config.yaml
hidden_act: "swiglu"
norm_place: "pre"
positions: "rope"
attn_scale: 0.331
init_std_o: 0.0103
beta1: 0.9
final_lr_fraction: 0.0
max_steps: 4188
Each number is 50 + 10 x the weight over its row's rms, rounded and kept within 0 to 99. Layers, rows and columns count from 0. The size before them is the row's rms in percent of the matrix's.

# up: layer 4 MLP up, 768x224, rms 0.0821, rows 602-612, columns 0-223
# down: layer 4 MLP down (transposed), 768x224, rms 0.0711, rows 602-611, columns 0-223
# gate: layer 4 MLP gate, 768x224, rms 0.0811, rows 603-612, columns 0-223
up602 101:47 53 59 49 39 54 32 51 49 43 35 51 30 45 59 37 44 51 58 54 58 64 61 68 48 42 44 48 53 33 60 39 56 38 51 47 54 48 64 46 70 68 48 68 67 60 39 47 63 59 63 43 49 67 43 63 51 59 58 62 46 46 59 56 56 53 64 65 55 49 41 48 52 76 41 45 47 51 54 71 36 53 47 64 61 45 53 41 47 53 34 66 59 45 61 55 42 50 67 46 60 58 52 55 55 44 60 45 66 64 43 32 46 54 59 41 44 55 67 52 61 39 78 41 49 59 59 47 59 46 57 54 56 56 74 61 35 47 44 65 58 48 38 55 48 55 55 45 58 41 55 30 39 50 49 62 58 41 53 54 53 65 36 66 55 57 27 51 57 42 35 47 62 58 59 45 48 57 40 48 27 36 35 52 45 40 63 55 51 39 45 56 59 40 50 60 55 51 61 60 67 41 59 53 51 37 55 49 55 52 43 51 47 53 34 22 39 54 45 55 29 49 38 54
down602 098:51 50 66 58 53 35 53 51 38 39 42 40 54 54 68 57 57 62 43 57 48 49 57 44 49 34 46 50 41 57 66 56 50 61 57 72 70 51 36 61 50 42 40 42 46 48 59 41 41 45 50 46 52 45 44 60 35 68 67 64 56 46 61 45 53 64 54 58 52 42 60 50 54 71 36 46 58 44 73 53 44 58 54 50 46 48 56 42 62 59 66 60 56 38 48 57 57 70 57 58 47 55 59 56 45 65 63 48 48 61 34 54 38 63 52 50 46 60 35 49 72 45 34 39 51 48 52 50 47 53 35 53 42 52 53 52 52 52 60 52 65 46 42 47 65 58 58 55 52 66 25 52 47 56 57 63 49 48 58 59 41 42 71 55 54 57 55 56 38 56 44 59 32 43 56 31 54 52 52 56 43 57 58 31 38 47 49 48 37 53 66 46 63 52 27 44 72 51 55 62 47 33 53 44 45 50 35 61 68 52 52 46 51 10 46 67 67 26 48 50 48 46 44 57
gate603 098:51 44 60 60 53 50 53 47 61 72 51 40 52 53 28 58 38 54 63 37 48 55 43 59 49 49 66 27 40 49 56 40 42 42 57 48 59 61 64 42 64 51 54 50 63 49 55 44 44 51 55 46 42 37 49 49 32 58 43 41 41 57 55 50 58 44 47 45 45 48 56 49 45 29 52 38 34 43 51 42 46 44 21 65 58 38 48 59 53 65 46 34 54 36 47 46 44 46 36 51 53 71 50 48 56 43 65 65 46 63 39 52 54 43 48 43 60 65 39 53 47 58 50 59 28 35 51 49 35 58 50 48 31 47 43 47 45 44 52 59 57 65 36 57 50 44 61 40 55 47 59 34 61 41 56 54 51 59 57 60 59 45 54 63 62 38 57 51 46 48 34 54 39 43 66 69 53 42 62 29 43 46 48 58 62 58 42 55 77 46 58 66 54 56 62 39 24 19 50 43 41 68 51 40 52 53 68 52 48 48 59 65 55 72 62 38 48 50 54 36 60 59 67 44
up603 096:26 54 40 45 54 56 56 43 51 43 38 32 49 56 54 62 36 34 62 59 32 57 68 60 56 33 51 31 59 56 40 53 41 48 40 53 68 56 35 47 55 37 54 63 58 67 49 42 38 50 36 49 52 40 51 45 50 58 45 57 41 49 41 38 52 50 43 40 73 43 48 50 50 22 38 66 48 63 54 43 57 51 52 43 48 55 55 66 60 51 34 64 34 44 38 53 47 51 49 58 46 53 51 49 62 50 37 45 51 54 41 51 57 53 65 31 40 51 59 50 44 51 36 59 42 53 37 48 47 67 56 51 57 22 51 51 58 35 36 41 57 54 50 66 64 41 50 59 49 44 59 49 69 57 48 50 70 36 41 66 51 51 54 52 54 54 22 45 53 57 56 41 59 44 47 43 44 41 57 59 63 49 42 51 67 55 40 51 54 55 31 71 35 55 49 41 53 56 46 63 53 60 42 51 64 64 67 53 43 53 31 39 71 47 57 41 74 46 40 47 60 43 45 35
down603 101:53 55 59 43 59 50 51 73 56 69 32 57 53 38 47 68 50 63 65 47 63 43 55 57 53 48 47 35 39 61 57 52 56 42 63 65 57 44 39 45 43 45 44 42 48 27 64 34 55 55 82 47 39 62 44 58 43 49 53 44 51 62 35 52 46 44 46 64 32 64 48 47 56 60 67 57 45 58 59 56 52 60 34 57 53 46 44 52 39 48 45 59 57 43 54 48 44 52 55 58 42 56 57 48 55 68 62 50 63 50 51 51 43 52 49 85 58 38 43 62 61 43 51 41 56 46 61 52 61 33 50 48 43 54 62 53 42 37 35 68 47 43 37 39 48 44 41 54 58 42 65 46 48 51 71 78 34 62 64 54 35 55 49 52 37 36 57 40 62 51 51 56 29 59 46 52 48 44 43 42 60 49 60 58 45 42 43 52 69 56 79 40 54 52 53 54 61 33 34 48 51 49 50 41 54 59 36 51 59 61 62 69 51 54 53 46 56 52 64 49 55 64 60 43
gate604 100:57 43 53 47 43 58 50 59 49 37 55 40 55 56 56 47 49 59 41 39 53 51 37 56 10 53 43 51 40 44 56 52 55 52 57 48 36 41 61 24 64 50 54 55 49 46 50 68 50 54 31 62 47 55 64 49 51 46 55 35 59 72 68 57 60 53 26 55 42 49 48 70 40 45 55 53 54 49 41 52 47 59 71 45 59 61 59 44 55 51 44 57 47 34 60 63 39 62 42 39 37 44 50 53 32 57 36 60 64 53 43 48 49 48 54 45 34 59 21 30 39 52 48 61 52 54 51 64 46 75 34 56 40 64 55 50 36 64 37 42 58 57 53 46 61 45 64 64 49 40 32 68 43 59 54 42 58 55 62 37 35 43 47 55 54 57 56 40 43 24 61 45 44 48 42 49 66 35 61 53 61 55 51 42 57 50 60 49 48 43 41 46 50 52 50 52 51 69 55 51 51 65 52 52 55 51 46 52 54 39 58 48 55 62 56 41 52 62 33 43 59 48 42 29
up604 104:64 46 41 45 49 47 38 57 51 51 65 57 54 68 53 38 40 52 49 49 68 28 51 64 44 49 55 60 39 43 61 57 59 64 45 51 55 55 51 52 55 34 45 47 49 64 33 56 43 55 33 37 45 64 52 51 49 61 50 59 26 51 45 38 56 62 54 44 64 61 53 60 47 46 47 49 55 33 46 56 77 55 31 48 43 57 41 64 49 51 47 43 62 47 54 60 64 55 60 41 48 56 55 46 54 68 74 35 38 47 58 42 44 60 44 39 39 54 54 44 53 40 32 47 52 75 56 55 31 33 56 42 44 49 44 55 54 43 29 68 53 53 50 62 48 52 49 58 46 33 40 34 40 45 62 45 61 52 63 54 47 47 52 33 57 29 56 42 49 35 61 49 53 42 65 42 64 53 59 51 63 44 55 46 52 34 57 49 56 39 47 47 57 68 63 46 33 43 62 45 42 59 29 51 54 67 39 32 37 73 46 43 56 40 47 50 51 59 59 59 54 57 28 66
down604 101:72 40 31 43 61 49 47 60 63 44 49 47 60 45 42 42 44 53 52 60 57 64 46 65 42 51 33 45 47 64 57 41 51 58 40 53 54 43 45 45 40 37 36 55 49 62 67 55 45 43 35 51 36 59 49 43 45 37 52 55 63 53 53 50 60 46 31 71 45 52 52 54 47 48 58 55 41 49 47 52 46 28 31 57 47 42 52 48 47 66 47 45 54 52 39 33 56 55 65 46 44 49 55 41 55 49 62 59 55 51 60 50 53 39 39 66 48 62 61 35 36 43 59 49 48 65 65 57 44 73 53 37 52 61 47 37 42 59 29 43 32 51 41 47 63 60 52 42 41 29 62 59 53 68 49 46 43 57 48 48 42 48 50 51 39 42 46 61 61 56 47 50 20 39 39 53 42 49 63 32 64 55 39 47 59 43 58 59 55 47 40 52 45 72 46 34 46 22 63 39 43 54 55 49 56 41 47 49 41 33 70 63 38 73 46 55 66 49 31 32 38 51 46 55
gate605 100:56 34 48 38 37 53 46 51 54 51 45 49 53 57 59 45 46 48 55 37 62 49 59 39 61 37 58 66 50 52 44 60 61 59 56 29 31 54 56 54 58 54 62 68 43 44 30 64 51 45 55 44 51 47 34 58 30 38 57 32 40 64 44 60 32 62 47 49 42 53 43 42 66 58 36 64 60 50 48 46 58 56 56 53 56 62 63 45 50 57 61 39 53 57 48 59 26 43 57 47 63 40 58 50 57 46 49 65 52 34 36 46 55 28 59 46 50 39 58 60 53 55 47 49 19 38 46 56 57 37 54 69 39 25 44 53 53 64 59 60 44 52 61 47 34 24 60 46 56 36 42 50 38 44 55 56 66 46 48 35 57 64 31 21 63 52 59 45 55 55 42 55 34 47 31 41 46 51 52 56 44 45 50 48 38 57 47 62 31 42 47 40 53 76 50 42 51 53 65 58 58 57 45 55 42 35 50 58 48 50 49 31 52 39 51 50 54 48 49 42 58 62 57 47
up605 102:64 63 57 47 47 54 55 47 59 48 47 40 47 27 48 43 63 45 61 42 52 62 54 52 52 54 48 59 47 34 71 65 54 57 52 42 59 30 54 59 48 53 52 42 59 67 45 45 69 57 52 45 53 49 52 44 68 46 45 45 47 67 56 49 58 67 55 36 69 49 54 43 48 39 42 48 46 52 43 59 38 69 55 63 50 52 44 66 48 43 41 47 40 49 43 56 36 54 48 50 40 48 52 49 60 64 54 43 54 42 27 64 56 50 55 53 57 68 55 53 42 52 68 51 62 45 66 45 58 52 43 39 45 49 32 54 52 44 49 53 65 49 48 69 52 49 54 47 52 32 36 63 42 54 53 52 46 59 62 60 40 56 38 76 68 56 54 30 48 67 57 48 47 56 58 66 42 41 38 55 53 59 54 56 41 44 48 44 21 61 46 48 50 57 44 45 58 51 58 09 61 76 53 42 40 53 46 40 52 47 65 31 49 43 34 36 65 64 43 48 75 51 57 49
down605 103:46 43 65 55 49 36 55 52 45 42 51 41 48 59 54 44 65 65 56 53 54 51 61 57 61 47 36 54 43 45 57 70 74 55 37 50 64 28 56 58 59 70 55 42 63 45 30 36 36 48 36 49 55 56 54 66 59 45 65 55 42 50 52 58 37 51 46 59 46 43 52 46 56 50 45 42 58 21 40 59 40 44 52 75 44 56 54 46 39 50 40 33 58 44 61 49 29 45 52 61 51 46 45 41 59 49 59 48 58 41 29 48 50 41 42 56 49 73 59 52 63 40 66 65 64 49 52 71 58 46 43 46 46 46 53 48 52 52 47 50 75 47 32 36 48 50 55 45 56 53 28 55 63 57 51 49 56 36 55 49 48 63 58 47 46 52 47 73 58 61 40 64 44 69 55 62 49 58 53 65 52 44 58 45 54 49 49 46 55 55 35 49 49 50 43 40 48 70 72 57 47 39 52 62 35 43 46 57 41 57 38 46 40 32 26 43 51 67 34 42 69 53 43 56
gate606 098:51 58 35 45 54 72 41 44 48 28 60 47 71 65 67 43 50 65 47 51 47 38 63 62 44 32 34 48 54 47 39 70 50 46 51 59 38 61 53 48 50 58 47 48 52 60 40 46 62 44 50 56 55 54 51 56 48 61 58 39 46 58 50 68 50 55 49 31 48 51 61 59 52 34 43 40 38 61 62 58 53 62 42 61 55 56 62 41 39 56 48 62 47 58 42 66 48 50 53 59 29 45 64 65 54 49 67 49 62 39 64 50 58 53 45 41 35 28 37 44 50 68 47 50 56 62 44 67 40 46 36 61 46 38 48 55 47 61 44 48 62 34 61 55 54 29 51 66 55 31 48 51 63 57 44 63 47 52 51 36 45 64 56 68 60 42 54 46 50 28 37 46 46 39 43 38 54 44 42 38 44 46 57 60 47 48 70 43 56 49 53 51 44 46 63 53 48 59 75 41 49 70 51 47 49 48 49 44 66 64 46 49 27 59 55 48 70 27 61 59 42 42 43 39
up606 098:54 36 52 56 59 44 42 62 46 52 56 56 44 50 60 68 73 54 57 32 53 38 63 69 45 57 54 55 37 37 63 24 59 57 51 39 50 71 49 44 47 61 47 45 35 53 67 64 55 28 32 56 50 57 59 49 52 29 56 45 52 44 45 51 44 61 53 22 46 41 36 45 55 31 36 55 61 40 37 55 39 52 54 51 49 53 49 52 63 57 63 45 57 49 63 34 47 56 43 44 61 36 37 44 42 53 56 48 41 37 46 32 55 58 57 62 41 55 49 59 67 35 44 55 40 50 59 54 43 41 54 58 44 54 56 52 53 63 40 39 41 52 67 61 46 48 48 52 62 39 45 68 51 48 60 40 56 42 63 63 47 51 55 43 30 52 44 50 53 63 55 53 45 43 47 80 65 46 36 59 52 34 39 53 61 59 54 59 41 46 43 22 58 56 46 36 44 39 48 41 53 54 63 43 47 51 48 30 54 36 47 50 61 50 54 29 55 34 53 55 33 39 37 48
down606 103:50 51 58 43 47 32 47 58 43 46 60 58 52 44 36 46 55 41 50 54 43 49 48 49 49 50 73 63 33 55 48 47 35 33 41 54 48 41 64 49 55 57 33 83 61 46 55 54 47 39 77 46 33 64 49 51 48 53 52 47 57 64 33 46 45 44 62 53 59 54 61 58 51 68 37 44 46 60 52 62 67 55 27 49 44 70 42 43 37 42 52 47 56 54 46 45 60 55 32 57 50 27 58 62 47 46 80 61 50 64 53 54 50 51 48 50 42 47 53 51 49 43 57 54 58 53 56 55 70 44 57 68 55 53 37 33 49 41 63 50 51 53 66 53 67 61 59 43 52 54 56 51 63 36 44 55 46 59 55 57 44 54 45 34 56 61 47 57 56 40 61 57 47 39 48 55 52 64 45 54 52 50 56 46 31 33 75 61 67 66 73 62 57 49 49 46 53 55 59 63 50 38 60 55 43 52 57 44 57 53 54 60 61 55 48 58 33 27 58 40 34 69 35 50
gate607 099:60 44 54 43 29 51 52 42 72 51 50 42 30 59 37 40 64 53 50 50 52 38 46 57 54 43 43 44 45 49 38 36 50 60 61 39 43 46 60 52 49 56 33 48 47 65 70 41 53 45 62 48 34 64 50 47 34 55 49 52 50 56 56 35 36 60 66 33 52 57 34 43 55 32 64 58 40 51 64 60 48 32 47 39 45 48 49 62 19 50 54 42 60 52 43 54 55 41 40 51 48 44 56 35 47 51 63 56 52 49 62 48 56 41 56 55 42 37 43 47 54 49 54 60 52 40 49 46 50 60 38 64 40 56 59 49 41 55 63 49 62 47 50 59 45 52 40 26 45 53 26 51 55 52 52 56 61 39 58 37 44 69 55 55 52 60 50 39 48 42 69 43 60 54 53 58 31 55 58 49 27 67 76 47 51 44 47 51 25 39 59 45 52 43 52 47 42 46 42 31 51 53 56 41 42 48 76 63 67 45 65 55 42 28 53 43 44 56 62 45 62 49 64 70
up607 102:63 41 52 56 43 44 50 45 43 48 51 48 47 59 41 59 62 60 47 53 38 59 48 37 46 65 53 48 49 63 48 62 69 31 62 33 53 43 50 58 55 38 71 55 29 50 43 54 55 51 70 48 50 56 35 68 23 58 46 45 63 57 53 58 63 48 47 52 36 40 53 71 34 55 68 46 41 39 44 36 41 41 36 55 64 61 35 45 51 31 66 50 41 51 56 47 48 35 55 52 61 54 47 47 55 29 54 61 44 49 45 55 55 55 55 44 47 39 58 50 60 59 51 43 35 45 48 54 48 55 66 55 60 54 59 50 68 45 60 57 56 60 55 56 37 46 39 42 57 55 52 42 39 39 49 50 45 56 48 49 30 56 62 58 51 38 32 50 50 52 59 75 49 52 50 48 48 63 47 49 35 45 57 74 43 45 38 26 44 58 49 66 58 66 47 58 58 28 33 27 64 54 57 33 52 53 44 43 73 54 44 44 49 46 46 35 57 73 42 69 52 44 57 43
down607 102:54 50 45 54 45 53 59 58 40 58 46 34 49 52 65 57 53 60 23 48 62 49 29 42 56 37 46 55 50 62 74 58 51 46 54 49 43 54 56 71 65 41 48 37 38 55 39 59 55 40 44 40 33 43 63 45 54 47 45 35 55 38 53 55 53 44 39 46 61 46 55 37 59 46 46 69 46 46 61 52 57 52 40 50 45 32 48 47 48 48 54 54 41 55 60 56 53 45 52 56 48 40 51 39 64 55 54 55 44 64 57 62 53 45 49 51 41 53 61 47 56 41 64 55 59 38 47 57 43 53 45 33 57 59 35 50 59 50 51 39 27 65 46 20 53 50 71 51 58 31 46 43 60 69 41 23 28 42 56 50 63 36 43 63 54 64 35 55 38 36 39 41 66 39 55 37 64 43 36 43 42 43 48 21 51 51 36 38 54 37 38 50 46 50 61 49 55 59 64 55 63 45 56 50 28 58 39 42 48 46 52 58 56 40 38 56 62 54 49 67 62 54 56 37
gate608 095:53 60 46 48 68 33 58 47 42 49 40 50 40 57 36 48 48 39 29 49 56 68 66 55 64 40 52 51 45 56 31 40 55 47 47 43 40 52 60 36 54 45 37 37 54 45 36 25 49 57 49 39 57 14 54 66 43 57 53 45 60 49 50 46 39 72 41 58 42 52 57 54 70 29 47 58 53 47 44 34 44 53 50 63 54 50 52 46 41 41 48 37 40 44 60 48 55 44 58 64 48 27 45 61 59 46 64 39 36 37 39 46 47 40 60 47 53 58 51 52 57 59 60 87 36 56 35 50 47 59 52 53 58 49 38 45 57 55 33 49 56 56 48 47 42 65 48 66 46 51 53 54 36 56 49 52 52 59 66 54 59 64 50 46 60 55 42 42 65 33 55 43 51 49 43 58 46 51 58 63 44 57 70 43 42 60 43 59 52 32 64 44 43 55 58 40 74 62 59 57 46 62 67 50 34 69 49 48 46 58 43 56 40 51 64 58 49 44 51 68 51 49 53 62
up608 102:61 54 68 43 59 62 40 55 50 51 29 57 43 53 47 55 56 55 41 53 46 51 60 39 57 38 44 63 46 61 65 62 41 65 62 44 48 41 44 51 39 43 58 52 46 55 45 50 73 46 46 42 53 39 58 65 40 53 46 26 48 54 43 51 58 55 34 59 34 59 64 57 52 48 53 44 50 67 37 51 63 42 44 67 52 41 33 52 51 54 24 64 57 59 49 67 43 53 53 38 41 43 52 65 43 69 46 60 23 46 56 45 33 44 35 47 62 47 63 44 55 50 39 47 53 65 41 43 36 54 41 54 47 51 50 44 54 19 39 68 55 35 53 47 55 62 51 37 38 55 42 54 50 18 51 55 48 54 55 54 60 46 57 43 46 51 27 57 55 56 44 39 47 42 39 49 41 59 22 54 53 58 50 42 48 40 50 30 48 58 45 49 34 36 44 45 46 53 62 53 71 54 60 49 46 65 53 51 37 51 58 34 63 56 63 40 53 46 60 42 50 50 65 38
down608 102:52 44 32 54 48 35 38 25 41 51 46 49 50 50 47 35 48 40 55 50 34 63 56 54 37 52 53 59 56 30 42 61 50 41 52 56 54 55 57 44 60 63 41 40 38 55 35 58 48 49 61 52 53 39 45 37 53 38 46 61 63 56 45 57 56 64 43 44 50 40 56 60 55 48 52 42 54 43 46 49 29 61 30 45 50 68 49 43 39 39 52 42 55 71 56 49 44 55 38 58 50 51 44 37 55 50 58 55 40 47 56 53 61 40 43 45 58 55 33 74 43 48 69 44 40 45 61 46 41 54 43 54 45 47 31 77 32 61 58 51 33 36 63 40 43 48 34 55 50 45 21 62 52 63 27 36 59 37 46 59 66 43 48 58 44 49 70 51 62 46 28 56 53 59 50 50 52 47 45 66 46 47 32 51 56 54 51 66 49 56 37 47 48 68 42 53 47 63 47 66 40 49 68 48 54 57 37 59 39 55 32 47 53 29 41 27 44 48 52 57 48 61 53 36
gate609 097:51 45 56 58 56 59 38 45 53 59 62 41 50 41 40 35 64 51 46 24 46 51 52 47 32 39 46 49 30 58 53 60 63 34 36 48 41 32 50 69 51 57 40 35 49 77 48 50 49 52 41 63 42 45 56 40 27 57 58 48 45 56 31 46 54 45 43 54 60 60 52 59 61 58 56 71 50 42 24 55 47 61 47 50 42 52 34 57 40 58 36 47 36 53 62 71 56 48 64 55 49 53 52 46 51 30 48 54 67 30 51 65 58 57 54 39 40 26 56 32 47 57 43 46 46 57 55 38 59 54 60 56 48 39 46 48 54 44 45 61 49 55 56 63 61 26 39 51 51 57 44 43 34 57 53 57 50 43 45 54 41 68 68 47 33 32 50 50 42 48 54 55 63 43 44 50 65 62 50 35 58 53 51 44 48 56 55 41 60 49 38 67 81 49 64 49 60 59 53 42 46 56 51 45 52 55 37 44 43 53 48 54 68 45 47 51 50 53 48 63 47 56 61 24
up609 100:55 55 52 35 48 50 41 45 43 60 64 45 64 49 55 51 49 47 62 51 65 44 40 70 31 76 64 52 40 56 50 51 39 57 39 53 54 28 44 44 64 52 44 55 52 46 41 43 48 47 51 63 52 53 53 73 62 72 65 53 50 57 38 84 42 62 52 68 52 48 51 39 58 40 44 58 46 52 51 63 63 35 29 62 53 68 40 62 61 51 44 60 50 42 34 38 33 43 62 49 56 46 34 52 60 49 58 49 47 52 30 57 62 51 54 38 40 34 43 40 48 62 57 75 51 47 63 48 58 54 39 51 56 62 47 64 55 49 50 40 60 51 54 21 39 54 45 63 43 48 39 43 41 63 51 38 25 63 38 70 58 48 50 41 41 52 51 52 45 54 46 49 43 44 61 40 34 40 52 52 38 40 51 47 55 59 35 55 46 59 74 49 46 46 57 31 45 57 45 49 58 55 66 46 43 41 54 37 48 42 37 47 44 53 53 61 43 57 41 49 49 47 69 53
down609 098:37 37 54 50 52 61 62 55 51 35 35 43 51 57 54 47 39 56 45 55 56 71 42 52 51 58 55 66 55 64 52 47 76 40 25 50 45 47 58 69 46 59 47 54 55 33 51 54 57 47 37 47 43 60 43 40 60 43 42 54 64 53 46 59 60 40 45 37 63 49 59 43 51 45 45 67 55 57 53 52 59 47 54 57 68 59 35 43 53 63 40 45 58 44 51 55 51 66 48 38 54 44 48 55 37 44 42 63 39 49 39 66 52 45 46 55 57 52 44 49 52 59 35 56 54 52 60 41 48 60 42 43 45 43 61 51 31 60 70 46 54 50 39 37 59 58 49 58 49 60 43 50 39 43 38 33 44 27 37 40 34 42 46 50 38 44 55 36 49 57 53 29 36 54 56 56 39 71 52 58 55 50 53 62 42 43 77 44 44 57 64 59 63 68 35 46 71 40 29 54 57 35 55 56 61 67 75 40 51 47 68 48 59 51 53 36 81 50 42 38 47 49 39 48
gate610 100:55 49 36 52 47 41 43 43 59 41 42 48 48 46 79 36 42 44 48 46 57 31 74 38 38 49 49 52 41 45 62 61 38 71 56 42 51 49 60 65 69 49 25 37 63 58 68 36 46 57 35 44 34 50 46 68 55 47 60 42 60 48 52 61 55 49 49 51 55 61 54 61 59 59 57 43 47 49 69 32 57 43 49 33 45 49 55 43 59 43 46 52 43 39 53 44 53 45 66 59 47 56 47 44 53 63 30 50 49 60 43 63 53 57 51 42 65 49 39 79 57 49 42 42 46 53 45 54 48 51 40 50 45 34 44 31 66 40 43 68 72 41 56 48 53 50 48 37 37 37 46 38 68 42 53 43 30 49 50 51 49 83 66 45 49 61 35 35 56 61 63 40 48 49 45 43 56 41 55 44 48 32 54 66 44 53 60 57 42 58 50 49 66 61 45 59 58 49 38 53 58 59 59 43 66 55 52 47 31 40 47 49 52 39 50 37 56 59 50 59 45 57 44 36
up610 104:50 53 49 49 56 62 63 63 48 45 59 41 43 63 44 58 37 37 40 44 38 45 51 45 37 59 36 47 50 37 57 58 40 58 42 44 68 58 39 42 46 50 53 38 42 53 59 50 61 61 69 62 70 65 60 64 46 48 54 23 59 37 56 49 58 37 40 59 45 43 54 52 55 40 40 34 52 57 64 50 37 40 46 39 54 58 42 48 30 53 52 55 53 39 45 50 56 61 54 54 33 40 56 46 62 50 54 52 62 35 55 51 62 46 61 36 54 53 53 45 46 25 63 51 53 62 59 38 55 47 58 50 59 56 56 60 56 79 36 40 51 49 65 43 53 59 65 31 34 46 47 45 41 57 45 54 60 48 57 34 64 35 38 45 41 53 45 48 36 60 64 29 44 53 44 56 64 39 49 58 65 50 63 61 33 51 62 43 57 72 58 59 58 47 53 43 53 73 35 64 39 42 68 41 52 54 43 63 25 39 43 69 50 41 35 51 44 45 52 54 46 38 46 52
down610 103:48 43 43 55 51 47 50 44 47 26 69 66 45 48 53 43 53 65 43 49 57 63 53 35 48 56 49 59 38 42 42 43 33 23 61 24 53 39 37 53 49 46 49 41 53 56 54 53 55 46 42 64 50 58 51 53 60 37 41 43 42 35 38 55 54 55 56 45 54 41 45 59 57 53 65 66 49 50 52 49 35 29 53 69 55 42 47 39 58 48 46 63 47 59 38 55 58 38 52 45 54 45 67 47 67 56 54 60 44 46 51 43 53 50 63 42 52 57 40 52 61 56 46 53 66 76 44 51 61 42 38 52 58 41 29 40 43 47 58 35 35 71 73 51 57 29 35 23 40 40 46 59 56 47 56 63 49 51 52 63 46 49 51 34 38 53 55 50 49 51 46 42 59 43 53 69 47 36 53 57 61 45 47 51 37 25 39 43 39 39 20 56 52 48 53 50 52 33 46 62 53 64 48 48 53 51 25 60 51 55 41 63 64 47 41 57 45 45 65 43 49 57 44 37
gate611 099:54 45 48 51 50 48 48 43 44 31 53 42 34 50 57 31 59 41 30 35 59 39 49 46 49 30 23 37 43 48 59 50 42 41 44 46 58 42 58 38 60 53 64 69 40 40 58 53 32 49 47 39 55 52 47 62 45 50 64 56 49 49 47 59 50 33 42 51 49 38 51 48 29 32 30 46 49 53 67 29 49 37 48 43 66 48 39 51 51 44 63 63 39 49 69 53 50 45 55 44 63 54 42 41 33 52 53 57 36 53 50 49 54 45 40 61 59 42 40 56 43 38 54 57 53 51 31 51 52 43 32 59 60 57 40 58 48 59 52 66 53 57 41 59 59 63 51 55 65 44 42 57 33 57 36 49 53 53 64 49 26 57 64 49 53 55 40 40 65 42 52 47 51 40 55 35 41 45 61 44 48 39 45 57 50 39 52 60 40 15 45 59 56 58 65 45 51 56 37 66 69 43 49 65 55 49 45 45 39 68 45 37 43 52 54 40 55 49 38 58 31 58 33 67
up611 098:43 34 51 54 46 61 46 55 46 42 35 67 33 47 40 68 40 50 35 56 28 35 44 62 64 56 36 54 49 39 41 61 63 40 42 34 49 64 63 48 47 48 47 55 21 44 52 36 40 61 63 45 76 42 61 50 45 34 42 47 46 43 58 51 58 39 40 41 50 36 47 53 23 39 49 39 57 49 54 65 35 41 47 50 47 55 36 64 74 61 39 47 42 53 73 56 58 56 46 56 55 33 45 61 27 58 71 47 43 46 51 53 50 50 51 71 47 41 45 51 59 60 49 31 44 53 40 57 54 55 46 60 48 59 46 36 52 36 50 47 58 48 63 54 52 46 58 53 37 51 50 53 43 68 40 58 51 34 52 43 50 63 39 39 45 44 41 35 54 53 63 43 59 52 54 51 53 44 52 36 44 51 50 15 54 56 45 49 47 46 62 73 40 51 45 58 40 65 52 62 38 55 56 51 45 34 56 49 52 43 51 63 48 53 39 55 61 57 48 37 61 52 52 39
down611 104:45 56 45 76 44 35 34 48 63 62 37 24 40 62 54 54 58 61 47 44 31 51 62 47 46 61 66 54 64 53 55 54 50 43 38 42 61 57 43 72 53 67 34 51 52 50 52 32 53 62 43 50 51 45 44 63 62 44 43 55 52 57 40 55 39 54 57 49 49 67 71 54 45 56 64 45 49 33 52 45 40 35 46 59 55 43 71 49 51 52 39 25 52 56 51 53 47 49 38 50 45 46 48 47 61 45 61 53 57 39 59 51 43 67 76 39 46 52 42 44 38 56 42 65 64 57 60 51 66 73 56 47 51 47 49 46 47 65 59 55 54 53 46 37 67 47 49 40 47 49 56 38 43 67 35 46 37 60 55 58 62 34 40 53 53 68 66 33 64 62 38 52 49 41 68 50 48 57 31 63 65 43 45 50 58 40 35 64 55 55 47 63 48 53 49 63 52 55 67 51 53 55 67 50 44 52 57 31 50 45 51 52 58 44 45 39 29 49 39 51 33 55 62 53
gate612 102:41 50 40 39 43 48 60 61 32 43 44 65 51 49 51 59 41 53 30 57 54 50 71 43 31 40 44 56 44 41 61 57 50 70 62 50 55 47 39 50 51 54 62 40 52 50 50 53 63 47 52 62 49 60 55 49 34 47 49 45 43 47 61 60 59 35 68 57 50 84 55 66 40 59 36 58 54 52 47 31 47 38 71 63 58 57 36 51 63 47 37 49 61 48 43 57 35 47 36 55 51 68 49 52 49 71 49 48 63 46 42 39 35 47 46 59 48 49 67 52 47 58 43 49 46 46 54 57 32 44 48 42 46 58 50 57 44 45 55 46 52 33 60 60 52 52 38 47 35 61 34 67 48 46 33 63 49 45 42 63 56 48 47 53 37 73 40 46 54 57 53 55 44 34 33 49 75 31 64 57 62 56 60 47 59 35 53 36 48 59 54 55 52 47 47 56 54 60 38 67 49 53 53 48 55 52 38 67 50 48 46 61 33 72 50 45 62 70 61 50 44 37 64 29
up612 099:69 54 56 47 70 35 40 45 81 63 43 54 31 53 58 62 62 50 55 45 62 42 49 56 36 76 51 41 61 47 58 35 58 32 53 43 41 37 39 57 42 51 43 47 51 43 34 28 31 36 59 55 27 57 34 57 80 48 42 46 52 52 45 51 52 57 44 35 49 42 60 53 42 54 51 72 51 48 54 46 54 46 59 49 58 27 56 57 50 53 43 49 32 41 43 38 53 50 43 55 38 55 41 57 39 20 39 46 44 56 40 73 49 59 52 67 49 62 54 65 55 40 45 62 42 56 45 27 52 36 45 34 51 47 62 58 32 65 45 52 34 65 42 53 55 69 48 43 43 53 53 47 37 59 58 67 56 40 50 31 52 61 51 63 50 48 39 44 49 50 51 56 51 55 52 47 42 57 62 39 53 44 41 58 57 55 39 46 54 45 53 49 44 41 43 49 60 31 42 52 47 49 51 44 47 51 55 54 46 41 46 48 48 48 37 53 37 42 59 72 53 57 45 43